{
  "n_layer": 11,
  "d_mlp": 128,
  "activation": "swiglu",
  "positions": "rope",
  "attn_scale": 0.186,
  "bias": "none",
  "init_std_down": 0.088,
  "seq_len": 768
}
Each number is 128 + 24 x the weight over its row's rms, rounded and kept within 0 to 255. Layers, rows and columns count from 0. Numbers have three digits each. The size before them is the row's rms in percent of the matrix's.

# up: layer 3 MLP up, 128x64, rms 0.0875, rows 7-73, columns 0-63
# down: layer 3 MLP down (transposed), 128x64, rms 0.0889, rows 7-73, columns 0-63
# gate: layer 3 MLP gate, 128x64, rms 0.0886, rows 8-73, columns 0-63
up7 108:134177113153136123119155149117135104108144084105120122123120129122164142125133109057169099148134151162134168150144080151122079156104146106126112127132126109135162116132153132090119166159129117
down7 123:143185106159127124101171121119133111132148115104128134124129144105168131116143101072176108146173156125170138138120097161154117151118145100095101102128130117109183129146124118100128156136104131
gate8 095:155098179166164143130134155106122145122123134132128113128137111139118105136150146085178157133102135116154112116104117160101089122160147125087151126152139127129093101143094147148066160116150100
up8 161:091153083119102084127147150137104115129135073147097122124154112127113127100122104149126139110162130121149142135128195144158143133106153175170115137109113142104114127082145123158125156169127118
down8 143:103155123128131093139140176109103096125127099143110111140157107130122140098146099130140159126152122102126163135121187148158134155102153189147107127097100145098109114083136126145116163167148139
gate9 083:109120134108151187123113152126166084125135116103124087127124151139090132144122157134142144116135104148131116178148148119159100163101122099183137144158127135157107146118107118087174114149093134
up9 077:111105177144135129107130081110160097138117156122130100106122140130132125154109099130118108111170125101120103128141143148141099131137110115198125125175110072165173140141118138131109107137085112
down9 076:140162120141130106121139118129082167124115110149148135111147124127139134131170122110128146126094138094121138121113108130108178123136148145072133110062141141096110113136166171150092173111174133
gate10 115:080107118116170113147117155109130107121120150141132177109134121120117088106121126180161088146161130142126133118175095116108141130149109177136131107103122118077126102156156136150125145079118134
up10 102:171115113126118132129126152163123113150112145146111082107139139134148169133139138107148145140109139116148146126140180169104094088137118070113133074143133167166168149133096135121108126137139165
down10 110:111111130118142137156127153118107111150099144163126121120107138102130119117122154179185099132138142139174170105173112164088117116156127106141096078137106157143145160123109148134126136100153165
gate11 104:182125130144107125116125109169127113147098127125140117178120118157169149117111141102113110112155116115054124180115130116113122167112123117119118132099088107141100110104170121111128105094096130
up11 099:079074135109138141154105144090130134111136134128105137084102112073075156121106093118121109143130150149151163113125115138141153081105165145139115139116131139085153137118126134146099150106155147
down11 100:140104134153115126092107106177104130146122090088159102147124125158160167111091146120125116141166138135062107130103143116123125172114141112099136140128120102139072107123175122134154119133126140
gate12 092:167128154097093150148105137098137150106103151114160109189123131121141130134137128155117153104134103110124112128117089103136144157141143129130140110119075126147153111098141110055121081093112132
up12 087:108126083139147153148138135143098150130132114102124126075134130131112162132126109073113176127095157149106172149123152143108118095136112112144126127121169131108130132116091152149114182142186119
down12 086:142116142097093134139104186104134171090110133136165102146131132109141138119137145146133156138130112122156140144124113087152149161129124149164140120132085106153159106088166085088114085105134127
gate13 104:121118084102128139138132152160132117134096116152127163172144116110144158094153133150103179108090172131151128163099133131123157106129120111091119123132117150103129099131079164174086148141121129
up13 101:107105121175135184109136144154147070123115104143139161137107091151137156152127141137134137069114104183088148157146126144148138108117128111126115105180137100126135117122134121118113134163139156
down13 108:123086116166117132136136131151161087127099125134144156155117104142153144140136167172109120064129101184119139159147096120158118128105109121131131102192135142105115116118107124117127134157134165
gate14 100:153170125142145099141150128089107112121146135112148144136125114120113098108139156160135116137122104112200084095096109095097147153142132119099128124148103160142095118145094133167119156120166091
up14 094:112138116169087107117124117143168120116164151124133155090126119098117091146114134150114101133159114145119166113152132116128142124114089188159112130135157127109152139152200138134162105153113152
down14 094:137123142151148117115139133162114161100109131143105124129160155131121183157133116113123166133136134141102188169148144154146115150126127148125142124088125103140123081074108139093085098147135169
gate15 081:134130121135163155125149100113161126091150128116156166154118129142143141167105121166136185129139178091112107141131131146131097111091123108162122109132094136131131172137177133112113072130103124
up15 082:126126156155146176110119101107135115106151142093155144165122141155116128158120141140124178141132164088109114134148140134120128128114094112159111120157071128133105181136155126116141060119105115
down15 088:132138142118104131118131144130093116153122150161091111121164120113125080099138134098121080118119047143125127090147118140141176144151138117132157155114168131120154076122107143119116170133125138
gate16 096:176154106138127045130107138103115129138092122143117134148152108093132138150127123115113122149143143141109159106154162116147093138148139180093143105096134098088146110143144143143160136149100145
up16 126:144154142194096088119135148100084132126124104134137143123122107096084133130112148119139139154138087121104154114138143102138110104122105105089148151075122128112094180176148104133139127114127139
down16 121:157158139166099083136112117113085121156111119139140188140156116086116148118096166088130142133152109149104124116134144101163123098151113095118134157100163112124091144150126111150153107111099127
gate17 086:102165189127133162098113081115134099112141097164137139113118129139132151142129127164154150078127129124112129120084094116134122145124147087144114133092168160118164138137178117135117146157106130
up17 077:124127084154143102169100149162126115148142132104131113152135153139109124116146100115156084184113120142125163103160153117120115096126141203094130118123122095110162108124120155150149143135163141
down17 086:086176167112157154102083088118152127111130107145134163097132137114120148137125136142143130080087131108130122094091093120115145163149147098116113119090156142115152146134168116150133162157123119
gate18 097:133135098127071077111166139160167113159113123181146111158114121101190103156131094134106115117148123122126109137156128113114131122108095134101129134103135154112158127138147107155160129116096156
up18 084:104121138124198192169082091108100136134122133098109157108124137149099166114130144153149134148103150121128145123096105145144148146166157143128132109163133124150102136126111123104093139141164120
down18 082:122121097135099100092155153151168069139136150152147097161105116098188104141146091122098128116115111147148093139142119105103126128093107133112127119103129133103151119128117120147187138132155159
gate19 100:171113141152112116128116111086152123128107148130149096187082167149117118167170127111141096108103108106119137114116131099119138157140158106105154172122108125115111113158138129077158104098119133
up19 087:122103110093163126151125186130107197142137134095102144119148123131148159124111110077126151157095144149106155111134127152106127115137139165078121119117145105153118133098099145136133149105170122
down19 103:158106129129117105144121110076152129133112144150159087144097144141104145175167133105157109106098125129119151142104136109108146166109164100122148184145124102087092122149143138106165125117158143
gate20 096:088112128131124148128173148140138095111138132127155133095094118143111063117142086148137106127157135112163139135093102108134067100118102138171114148122141103127155135143170132150101094106132110
up20 085:147109132116098095120089116136118168138114141137141115131135145117170184145094150137127174143076168160117112123198166157132155111127113162098118105141125109129151119118102139133144146131144133
down20 072:100138117128136158109169137131121121112121133133129142147127094144098068113136087128134099120140124081149150154086102112129071102134157103164182160147118124157176134134145118144109097137126124
gate21 112:122158168136161104143111175153114130113161102103147108108161120136120127132161151120163115110115114130104128121145146147110113100167137169122168130110134074119105145153100120121129190149177139
up21 118:151097095141091145134119149121131171138154166074102132083140103103119095145098138118133098137136131142192135101119107158130147150142152105115131124087082123159088127116123117107122121136103148
down21 102:148105118144097151143101148133152152143149174096112131083121092094126096146098136133120104153139130112151161101139116171113147135141158099130124109083089118163109130112138153107111102147070132
gate22 097:141076123116144182109157144116142134126124088120119136113116113103096114107144136142119185122103145143129112086079131167148121129133136128141120115145149115137120113193071125145073138115127131
up22 117:127098106127130157098127160108142137119107107086119170083125103133097117159168140119110138145114087145121155116080132102119109152120120107168117123113104086147079131123090125162130158115112091
down22 111:143112108130117141119145135156130139090108116094114194079136065147115121160142132118087122105101123125108157076097148115138117138135146155159129133111135114146127123143120124156124174093094097
gate23 113:120127140153095145120140121142131143106150161105140092066102125141125115097116123111162175153115114148147146089125103131161104127096082121147127110125171144123120140148188151158122096163114147
up23 102:134147171160081105116135085139145153115126125169116139106109117098127077167087139166136108090156128117122110098156130123150106121151114115137127135104143131139138144134174131155139098099072140
down23 095:146128105105151101093133143118112094117153094114098143180144118134106112157157113141076114118129152078099145162129147104129138119146156115139116145162104130138155105148094103102126176095162109
gate24 096:091144121119140154117120129141133109111089109156137124107091134137158131128132114102087135151142148139090125142118113162148128132071100084192086107171151104126116135104136154167100101149128127
up24 079:133111110119132094138133107138119180169145107148142143126170098094127154116108127133146174115097164163147125162132143139110157102175145160054132129111147147130150131125134132142139175136116120
down24 083:094155148113138140136115142142121130113075102140139147136057122147148119134153112092118105137138139139108111145114107150130155133074115077165102138171113107090108127106117135172136091148118148
gate25 099:171108128142154119113111142105130088112154113119156140150069141127092137174121123140111116170111102135137078140137115129128108091104091107120117123080134126104139100141160135097127108106105180
up25 087:110119127122111136116111111146149128138111083161098133088142145076157186087150111119143151128090148167120176147147141117119125139149168162108110121126135131122136137081098163139134158136157148
down25 112:118103118142147100126096141126144105126140086136129143123080164126067149172120145142104141149104106140139054151106115134112133102106107123118123104082149125116121098112122158126152122106144176
gate26 118:090103135120120106143128127083116158137106130127130139122098136125138145144133122163120084125148141166064125081142048125137087142162111153152114090101106114109128128135155128113118145101126144
up26 128:140138136166200167101093146140143080137150144140125140105112087114103115139110164127127135142143104133135147145094181145133122134132159130168101106165149085133134117146110129128117140167130099
down26 121:139153111137155159132100146106133124118155150136133162100088102104099127153119158109101149156157085142105140151112179128160125123128152130146083093131132114154136084133114099103151176134129087
gate27 099:132099133123129177137116149101107135123104141097103112113096143134112155137136109136119140177095135168135170103136080096108119112097147133110124130126164156126141131106145142077113126094142200
up27 126:088118131111129085149168129136109088102158099166163106119137114084114135125104155131141095121130121105137127118132120173085123151126143110104100147107089097116112127187126119150132159161105102
down27 124:096101128098132109160157119143095110111152115162147115107130120089114144148103130132133121141091143105103147084142123171097120188121141137104093131103084111110129122175163141140132160163103123
gate28 101:150115170131187068086123149131122124181143122115162109127157085108126125142112126131130094122151121157117140119119122102120107121100103141138143148116122135092098124163141117135103100110061130
up28 090:122126148108107112087154110100153130147130116126152131122161104127150098130147163177119101111167119125168103132101094146137120132116142119146148177128092191119104104159131127105126122142073161
down28 096:121138073133060166162136123115160123071112129139111140130102166151103101136137120121101118124140123082162096155140125135109123105142141100128121133142155113182156109103144136124143141129169120
gate29 086:147137142135126154151156130124144096121130115125159151134141129130148083145097153188145141163133145089061081119145096181155151125133147146139130164146147150141108145131166126117109123148097121
up29 085:143145154137085117120128084115146111109127113133159150137148134122149073127130147149110164158143107105092093147146090169152150134114112125145123153164159172130131139121187114129145120161085139
down29 094:143144118133130111106135108133097152144136142143106098105093143130105154131149124082093129110131121171198141173121156069100094139113093124134154084126086104106147139132124123135115108110144139
gate30 094:101132129164119156134176087140150117101140163129127116100140162159132099130102143124120161124107111151095120154135098132098116132176151114185084152165121138106161113171134159103121143123124134
up30 098:179127154126127107112175115131121092101123104138153154131166142103146107139108146131105107110145129104109036158125134159153141147109084127136143129147101118132138148127132106123118103102083115
down30 101:154133150085158153123066166125112165138116111129124152158108111107130141119167118135134101130144156093171159104131137115159156127082099136092155110100156110145098137091140100150128112130136140
gate31 086:137125170143135115124173133122118079148170167076197125099133132138105117134113110140091158138151137115143136121103155143182139129101123140157151123154134120120093135140137155098102106123133096
up31 088:115118091143103125131124135127108171097119107110064114139111128129120156098137143104145107142089128157119145154133107111133156152125152158081129124143131117143166128130102111188167174146160162
down31 081:143135144137131101107173137132132102171168144110178099093104135146111142142130107118088164150155150152140132125119152151183137125115135151143143144141105117097103110145143133068102114122139078
gate32 097:173125139149173153113125119128118085128159100136132119149107124116161121146176124111099153165099106130135186130119093123122137141157132097143105148123094142160070131139154156117096125094110148
up32 097:160178137143086112094148115120129138134129136156158106138147146134136080140105178131128134095146136086129069176090100123129131146097112117132126133160121149139114109109116094148121166144107098
down32 104:095148139102086116112147112127122141132094142106135132106126139153099102118116156136150119079135126096113070131113149136133086110083116117104143115137178111125179131120103108118159120172127080
gate33 091:158133115105167139148171109097136111116129129139131148119124120111141077144144110132139110107145132122153092176106176176119153120091126126133124152163125110143178095149173144140106114116082105
up33 083:113106135124135097123105148151106157121148110118133080131138131130133180119142134096128115152097114155120176095128068094114137129160159125110155106094133168120089159115113146123136160132182131
down33 082:145126111114126132134156113062130125111143148126107129139112120119143084094152115128171112117134120122129130138106169176128158125080093149121105156183118088161168097144155128135117134135114087
gate34 100:129141173134114168117145111156121128129129118145108071142131113152162114111111165108135163137117143098093118117130116112082092116131107107163145110118154130121120115194155122080144086098139112
up34 083:124101086087169137145119156091095142144129095123137145092117133107138155120159125103119117111127133181148147127111138156140142107127156136093129138128132127110148131082075122151123192123167157
down34 087:092137140126121154133127120160128129142098111167099084141145099133143131120112156116115156131102164115094118106108121114083110145115123100160129097119138138128124138206157117086165101088142102
gate35 097:137160142168107108095128108148138141094130142149120096148116126125137090154095127151157121120142112123143112130162120109158117125113097140139128127117164158117156172145208109128155077114102164
up35 105:138120161142129161114154114157132102111115128128143126154177131127149102110162198087124142142125099117144171138073111128111110117135157117126147136149135089127091095116133153115104096110159088
down35 091:142143134115153116144095138095117114164138109124123131112067122136094169156106062170121118113093158164118111094183147141133130153130137150124125110113120148143136163163091137139123153122110123
gate36 088:101128099156137131172142139148103142147152143130078097109110152099133128170135109119114072123142110149084148116145142165134106156121113154125106091122139094086163145105130166139110103152161129
up36 102:146127121152174138097145094122136168068130140125135154157146110142152114142093147143134132103141120113129086107163089127135102073114131106123129144136111125104139089182122144114146104112144079
down36 107:145131098136159128097137109105133126078114118117143174138151129163148131178088119154152127116114117092120110116130075133148140095117134120146139167143111147107104079173126140125160144112129075
gate37 103:134168136127122130119092125149168107116129159160125138139090108192107116119141159133121124124114134120099138124151124136127094111145143138133131100113164130127152060136190113098124168112080143
up37 091:116141142144118159102142123110135143130172100119136136115116150114120110134114154145107116088165167111134092086128148138141137133125057078171136164114103169151148149127144125121124094115078126
down37 114:141098132163126139138190110116098147139147101140146130134145166070177140132093089142156123158152101132150140122121136114127124145126106141126128151121094117123120164120071154148131079144163130
gate38 093:146090181166117144101137120158137093130133102145168138111093125152133109155139164122106095120139135093140098134165120163148144140088147136129161097165105115118161077139109132137133094149124111
up38 091:165136179161116100098128108144156140150138130132130138143105121138132073167123187130146097130156130096133088112153127157125112133119125106127180131148113138148134108151152116122154068118095108
down38 099:148184090089158115164112121104128152120137144131089116156164149108108113126110116125151147139106118166123121137087141096113075123171102131137090149120137128140094182135157155125116127105125135
gate39 096:154142170144128128096117109168136095101139111128145116179159118150130107132114150132157090103124117091166098155099164166116135141128142122151153141115106136146089129121133110134125090081086089
up39 105:109106186137156146139115082166129108117191116135146107147125118137136126141126108130171109102129113116147118159121161136160130109153135127197100093134139108123156129103128144121128152080156112
down39 092:145155071132117138147131161105131149141083139124092155076148136151096122096129150113075129122132149123108154100135105118117117148104113133071155150140121127118117113148146131124138076181128129
gate40 104:147160177153162137143133091148132112118110158146112126150109165158163142130134163140117110133139074120099143159124103142131092147121150162128122095137179133113122106149151154089133106091135089
up40 096:160160165163098102106145127102130072123109128137132118168115115108127081169098161155127088100153088120131107157111157124129127158110128108144124109146112145163142141109158098125109108138087122
down40 097:117126103096107110103113165105119107138154105138157134119127090132116103138112104099158140122121191117149140087139138079113153127142123113155139126135093093180167139101140094151109134132107175
gate41 113:161092139151156129166123135149156119084155149122129102114122127130134136130123119108139125145097119104185138117111110133130076110134166147151152108138143101087110117202141126124068134150127138
up41 130:125141087126108151103125146147096129120129136100151113108150103139129132132128137101136168149116139150168122167122152127131148125095071093064113141158135148104137139154107107097096104164125182
down41 120:101125117156104126095114128169106158136134131127160108117149106158156130167125131093161144153115155127173149137084132098132142129128072112084122142179144129094139112144111099128120079125122158
gate42 115:110090131143154167139141124126108124105124109125124117109126093145072165086126158148112190172117138140153127114125107101133153109129176103078119164119088117107117137150132144147121111119125163
up42 119:146150167136121136099103160139141127150165118103144156089131154131131100129119153110158101150087098123166113147068141123102136130112093114151129145174131174136117113121097098138086139138132091
down42 113:146140175091121091128107142149157101169117101131125127089105168121141122139095139082168100137096087151143128139079125102110124107140117147120140115131109184103139115120115112151104106141136093
gate43 114:156176118180135114125121123204130102132123132146116131119132122163126104113140157179173148139102127121147140181123167124089158112109143103117149161122132155143128107135153109147109103142122129
up43 092:157175121150104141108154097166131068123101103162128118162127144157161125162110160152125117099130134116121120145118136102109156130121095113101132157109135154128151136145170086108142095105082125
down43 089:099116124077135145133146114056147146130138101114133139137110093084140147125115113080102103104135110143110111097146092139154099139161113138134118116135135123086121161124118156102148160127073111
gate44 102:077153097108147162160110137115144109098088129098118102131127113090096154115131134139100118108130092131175133087124126136117109169115164113129137135132103139114086126176091163117119103102159141
up44 105:167124135155110108102147161132132141194120152140156101115129100121106104137147096099129136175110093128083130111161145138086132095145096136083120120149117114108105104111122112133130163092157112
down44 113:110164113140129149108117153137149129156095144126121140125128104105088135169121128137092130119104082096113141107158122135076118130124124133118131119159123152069075101163122152115134136120199124
gate45 101:146154175168104091122108134132144096126146125164139141158106157114148100114121123127132121112101117150121140117180134085100107120121115154113144131115056121117173134140170140097130082126115147
up45 092:121146128175089113143132120137141130100131149146126118159142124168129114145118156129143086109139087114148106115144142104146140155154128145140168120123083140173111160160159083137178076124103141
down45 097:150138076098138151126136131109136168104097109122135133128145126156092172178113131164138116151177144096125121110104122153166151143141151107145140132137202146124089127116130129151143138093123117
gate46 090:170136121111080094144139106159149116148163127148133130162141093145124099164104118144113077121130134103086141176124111111111124138131108166122146134080108084106119138134179088141130132129122115
up46 090:176165138117093092117123102151159115141154135147126123153152103158161104183101134140117098107148122101081141190145159113109112124130107146128155121101125146110144126112172101119144108137109135
down46 077:125111137185157133124144144118104152124098129094163104106134153116142129082158130116166148145168121171136118076143164137137132127114144101111123106166145164141169117127073136145133140145098136
gate47 095:124157166129159181125121142131148073128069152138137123128139136125143114136123064126104115129112150112153118143081133142109147114132132140139151144132103104089116106119121163119074128108090092
up47 096:125110102122110080177134171097099176132138122131116123123142141125125148122122129105155127119106100172089151100172128108102116111123149172101129104103142154131157119128124098140131172154181142
down47 112:102167172158138167127132168119132121114077142128126104124139136126168123143125054136125141127080147110127130146112127148098153135138123152134163127115116115063122119115114154133091166105110127
gate48 127:144119151164164142092144131099123141106173094114077129112129121142093145098153092143122156157158150145145167149114126125159111108132142117175147112113121167102173148154161159139117149134125131
up48 148:130156110129118088182125141149132147141111106138121128180155122125126128161107131117128053082156131119120105152129147128108170145137149167089141123129081118146130137107098132118167121115135088
down48 128:104112099102128102135106153130088102149140120135113172139139145145124115140115120135129093096108098097144131155114097114150097092153153142113151148133098123124170167116189174140172131139124089
gate49 102:136126089170138120128160116133183091139105125106119114147143142146105123136132122129172108139108097108121103111126173109153165115142093104137162127099077100130130125167147149117135097105083165
up49 093:140131115170143096136156123148169107123120130127122105154140136122126093159115121162140071111148125102138104117103157119169134099143109121138140136115108100102118133162165132132118064115055129
down49 106:111148158091097154121088119141073146137143148140156139123113139109141104129133144139082109121144168128163131161155121141113051128116160145137116138141159150130119143116144075121117126147147087
gate50 106:157119102116111172140092110080123128166116108144129105114115097123144142144161112121143127157178104128058106111148108123138099133129122116120112107100147153108150106129128099095095098114094170
up50 092:108142172140097150120167091131147132131150152147101120115101140138135111103096123118085160142138164143098099121137074134152106169115138130164067100112150103134123130102144143145145082141122115
down50 102:081131148134104105116174146182113122113108144134087141150118157130079123154095127123071155127085143126151150136121101118119153142106112126165126172137125106153101131129142178142159134121138115
gate51 115:154152123191132110133135106123144152093161165128123151128072155157143123146090138120171116131075139142108148112145122112122119143138107153147123105151144105130163125105158128154103125099187118
up51 101:121122176084102177137109140133092162140141133114130118126158122137091143109195125162124152172131093138138107105121142129130133127151110122155131132127105135109102123103113122107113195179137130
down51 115:130146144127107151171125111117118182111142143165125131133117132109116158151159142129180116152097106154167138128138107105124142168122113181151130139150081123105150111122157107115094157115184133
gate52 125:148137117154136059194126166149137143126105109127117122129145127144104118086118175123147128157126098138137138118091128142099106135124175162070168127145118131126107131138120110159113125123148094
up52 116:131138133144159114147156141130148129104130151144147149158087133136131138122091139142133106141156097113136163099126089098139116145115115138131129106117159149069123144156162058112145148083073126
down52 118:112128134129167155119167136137157137112141138148162151162092128112120156108098132120134112155135105123155157102137113110126119176098107124160113086127136156080120150142124052107138164096112126
gate53 117:134158119125132063128131095112123120133112131155127114126130109118143143141132128168150108115135093091125146164127114133098102147090159117110157140116142162161111123145131087117106104080062173
up53 090:156129173152128140108127126139166097111155146150127102154145118102143088117117128137096141133168131091149118097133148141167086120102170100157121131138113136132131157130180164121114095127093080
down53 110:155086156131110182135116141150155113129100106121148137137121134111133129095131115115122146152141143180144090098121162110121158141171116141119108097108114122065127147139146141136130171170165092
gate54 092:132166125106105093114170143117098126106128093122113141183127142134115117147160131090095121159125104109072129161172155128112144136128102125133142136121123141095141164143190094150148120131098119
up54 076:132100112171160144122077127136144122120117109147146095078107114121132143124118108096126172139100126137132176089117075128124097119112154119119081096123145127161129111132087156124100111162156116
down54 072:128155144074143114092184122130086124116133117120102142187138127125129115126144126083104133150132114137116132151136166132130119135135122135122166125144116137092154161101171078156097120115085094
gate55 085:131120126129139128162094124137109113168117127139139110156106139163155185143130123086105148099091143161067142195150138165108136128130093153114134105116111106124123119120115138123103167119114097
up55 115:106136141121135128103167127136128206084104092127144155129120130053111112133104113145118111110145081104142071148160097108141134149111149123129130129137141118148158113144111148112134126102144144
down55 118:073140111161146113105153153141145199113116104143137144128114132070114135142143112126125138121112085105135106169147079105134148146121161126122143112121157115151144102135114141105096133089169137
gate56 104:158162074154096092108124169148134120103078110123130141121113170101120063120095120132125111170120130113139136140170137127152147156085099118128113162115108164122110139136140144147126121116105139
up56 091:102113147119121151138124168097143142134156127086109144123123164115130172094159159098153168148071122152108164067131123119134116139149160159116112106136120102138110130098103144096136149125157138
down56 091:169149059146134100129112153143119139107066121119107139099119177131130078135104127144126125160150145122145145148158105107162144149092077103131122142114118160132123117132149156128121151105146107
gate57 083:150135131143100095115115124092122124105157207118124161098152156127126113146081129133118127121170167119095098134140131118147117149107094100155151142105104135112119150124168087125113111135089155
up57 085:144151120112158138161144132143070117136117062117134101136106129146147186136165094103111128166108100143100173118135083148115135121140133122119116082137160124143148131128135157115104136138167115
down57 076:108104111138103111111110146108160118109151212138107157115157161133129106111097150157138152107155174117115095124135165093145107142130125085146158153126131126114115147101117082112108125131117151
gate58 106:134150082146116102114142116109122149143105090132155119149137138130110135140141124145144166124099118117084135145184130089131127159138152121132126171118129141127149137147158079121194167168084132
up58 097:100149130109092129112127116116138100145158110136148145133151106064138105173103096124115104091148132128139125148145155147136155155119103119182121169075101150131133145092160107130152131142090123
down58 099:102152165128092121123096122128126097117175175126073124108132121120167136120113120135112117139138112141175113136085157161113134099138102139094127085107154132132113111136109162137106097092151170
gate59 077:145145151142128150102149142123148142069146151130147139178117156124128057132100126121103097100163111119143095114135123131144150132105126098157119140127137141114134144149187114122150086117076120
up59 074:126111134142121093162103113154138161185116097171113121101134089120154183130166122142158113133111118122116181149125138086115091118114112148088158126106138116134128105117124134122094160110162121
down59 071:131127107111131135099157128120132119087159170096129118175105147142150085087088124119108103110176128154137105104144126137131151107132150082164118124145142157141128147122138091106165108153081107
gate60 090:131126129140069089154101098137126089092144110117155124146137140146128147103155180171155126088139135084126143155127125129141133123154096141189142099157151122109128119134096139155112155116103121
up60 100:161142177135105098084098106127154111109141092150127101116117131135106070133096103149127110111169119118150118120157157151162093128105100125179117121147143118133134142153151133150136114118081160
down60 103:117159119126185158095142137138116172165149149156105133114143146115163117169103090096105109161097097154146101119109131133106124142117161129106140152101109139153116152121174116105140099157161122
gate61 105:163141127132101163099093081152145106137135125165111142162121134117118127126138097138150152112128113136135131097155099157117110134137155132176130148119116156127123103087157187092129067114102103
up61 092:164162146154139154097092117152149097114133100159121133163139126111108111140087116149128117086169129105137110102143111141094115133114138132150113153130108142122122115123167149086135067130066106
down61 096:082127146140145107137175141106125127110090131099154093103095133148150124138110180115131111147124171119125146149110177089156120095125130129091115094126121120135161121176100089125127147092128144
gate62 099:157146095114130169158149117179113123176132141157127130133106139138127148130150143164124163137140141097163091087106110116120148115142130141107159150134123155120165145155116170069114095149102140
up62 093:085137100103148158154129113131106095150118153123139150128109154136094185090171141096130123162072142141135187114129117128112145148136122129126114123114125082126106117112115137124108155104182131
down62 091:153149105126142137138163136152091129172156135133111139125112142119125155150132133156119165131141148102137082071098110132139156123134092161128162155139144174119162155137105179078123111151117136
gate63 102:118114140164095079122136139116170095126127110171106114108110128119126162132121114137131099150127145125134126133147126100181092138124145137110106166076149133118144138145179113160092076129087114
up63 093:157111090103138125125114109126079165137131154106115135161102130157175198105142170125118133123071114136108133136110112127091135151157099150142138109174137137151129127135097127124126157152155136
down63 093:112130131121112093121142157112144091131171111107121089095122122143118168113142119095115121161119136121121108165134123095189106142123142166100104125104140099114160126155112074134100081133129088
gate64 095:163140123129133157081111094114153099129180104167167126139146102128135090120127144103136176119151131112105098135129184120144118084126119112141128116149129101093126163149145146085091109118139122
up64 091:187152138142141120098128100149130107149165119159158126149139117121151063135111172104128145125157156107116092149148162155157141114139118105149154110142107114107131143135164153115112102112077116
down64 089:102135152146145124157166152159099133122087148079113109132135155139126190168120099159120126134096131125136150134129077154132120146123114116122137163131124155142120067100127118166171142120104128
gate65 110:085143147119161080171113122127140148105149116143144133143124114161103105103122141163143115127158140126143102101141112114092121120167163157113163105110118129099161117194173147137115163110143119
up65 113:087148142131121109141080144107126152133131096136176130122137129147125163132100150127133099112196113144106109106184110091099113125151121134111150114085100090137124150129115111111147180127143144
down65 113:128136133141117135124094140166135162132102116162190087144133143120156142113098163135126129116202117139136098108166135091130149134167118117145152126116103109063128151116131111137122128150104146
gate66 094:110141136147118200113122115136123108120149167101131180150117111146115122163132164128122143117087124152150125151108124135171131122144074096137141121171081092104125126140156151164132099123120121
up66 090:128096140132115099111132162131115156130109105125097093093099108127158165117151108116143180151116131143103160118139106118091107085117128129105103138105186153119128134145140084130091150152128178
down66 084:097151114117097186127124125148111119149165141127122165150118091123119123152128145144119127126120097171125131156114113125183097094146113115106165109166099098104150126159146151171149104112112087
gate67 096:157160110123117118120134106138141084138096139131146134151152166158188121151149157130117103153129116142134086158186124113117107141143092137119133123131133109150139107162136134079145084110075123
up67 085:147162114126109112133131114151130089149137106112158145122145168145182110160133175138129095158134096128173114146196144129104142126149097150164135135138110104159125131143143122140125098135074116
down67 087:130144134156123131111135144111149158112132157150113116140119093114067148083119099133135146087135134077067134120047138144120142121104156117141145113124127145096129146124132134125115161131169145
gate68 096:162119168172125119119136120122137074135119105128120122129148112116105103112095177155115138123177101128172139151175139103124122119105136155144129130117120122124119125148191123185120088120093137
up68 084:091130077099144139136108154123121114170109118156157138118088124154147151131160069142116111164108163152107156101088109110122114114133111166122125101090127118116144128129083128106120140140177128
down68 081:144118169151121136137116095097103093139111104081110122144148140096109120086099183126100122102176096107166159147146138095105148131120134137134098118145132120131130108120172133172113122132121166
gate69 085:144165126151114131086128066140155110089135129116148123137088192130125125152124140117138161129134152082137133172123124140122110151149086179157124126164127172152111132146144135137156106129110131
up69 081:113089090114137113174143175108112154153143136115098142119153085118104135107144141142115086168081122165130128095160125109120167149099147136103118112120146088113160147110113107136128141107167135
down69 098:149170136128130144113108099151148137104111119114144108120070183113120148148122136100150163114156162125140125159096137129111103114162106190113107118148098170149084113137143129149138155131137156
gate70 103:144121147125153120121119125133082162096186115111095126097131081150163156099105135112142148098108146127132070192163134143128140154138122148180146118152146126115109140127132103146141111142126129
up70 091:168082132105167133133143177122084160138143112162164135113129118084140123148138118098104139131127152156111123126112118141153107088152128105103104086109159113112129118146103150158066144139149128
down70 094:123109133141131136133125120121091163110165121106090126108116078157154161101109105095150136110118129136130066190159136133111134159128121172187157134137121124117082119134137108126134099129114132
gate71 096:101163125139109107131130115129092136128124109138118181131161115119146118143122148162111080072159144128127102180120148164140171128160107124165112146108107120124109134122162123137137135114075080
up71 098:136155124092146099096135111110134082147124114155152127113145116163129125156133156158118131159173122144103136113153078107118083175128118135135139083159176145123135104108121118162082142151141135
down71 093:124123126177128129174130167115115166120141159135100150133085116111149132103148099097123126127078112103131127142100123160137152089105132133146112168096106096158146147159137167103164142088119123
gate72 087:179132126161106153115152105167140111122129146155147160156151120158085116129096135167130094109147120104165114132137160124136144132133147124112074115109137116133105142125162124126151072094075118
up72 088:100120124096148083150094146087145123136126125113122130103121186143172153153138124104115154144123129143072141136105112132154132159141142163113193118145120110129134135140091164117132167166132118
down72 085:166112111138118194127164119158127132133141141142141158165139101130094123099123141142138087121132116111170138129159145120115144104132110123115041081111166120145108149111136097130150118134118137
gate73 094:159183161146106097130139089115138131108143143128139128148131117163105068148103138154125113094147125130157080153139137117133156172117100098081154152147108124134155108114136099130151102095114135
up73 116:068071146100126143118127164097139127095103159086143138095178147132106146142160108075120075124147128139119182126107122135140140110128108127144135115103097126137112161119125149116130130121128137
down73 091:159151090126151132121132095143100108155160099135125113154059129109129123120063161167129164139137103135132069111148131109094109139113141116125122142169131122102127090145101116131141133145149140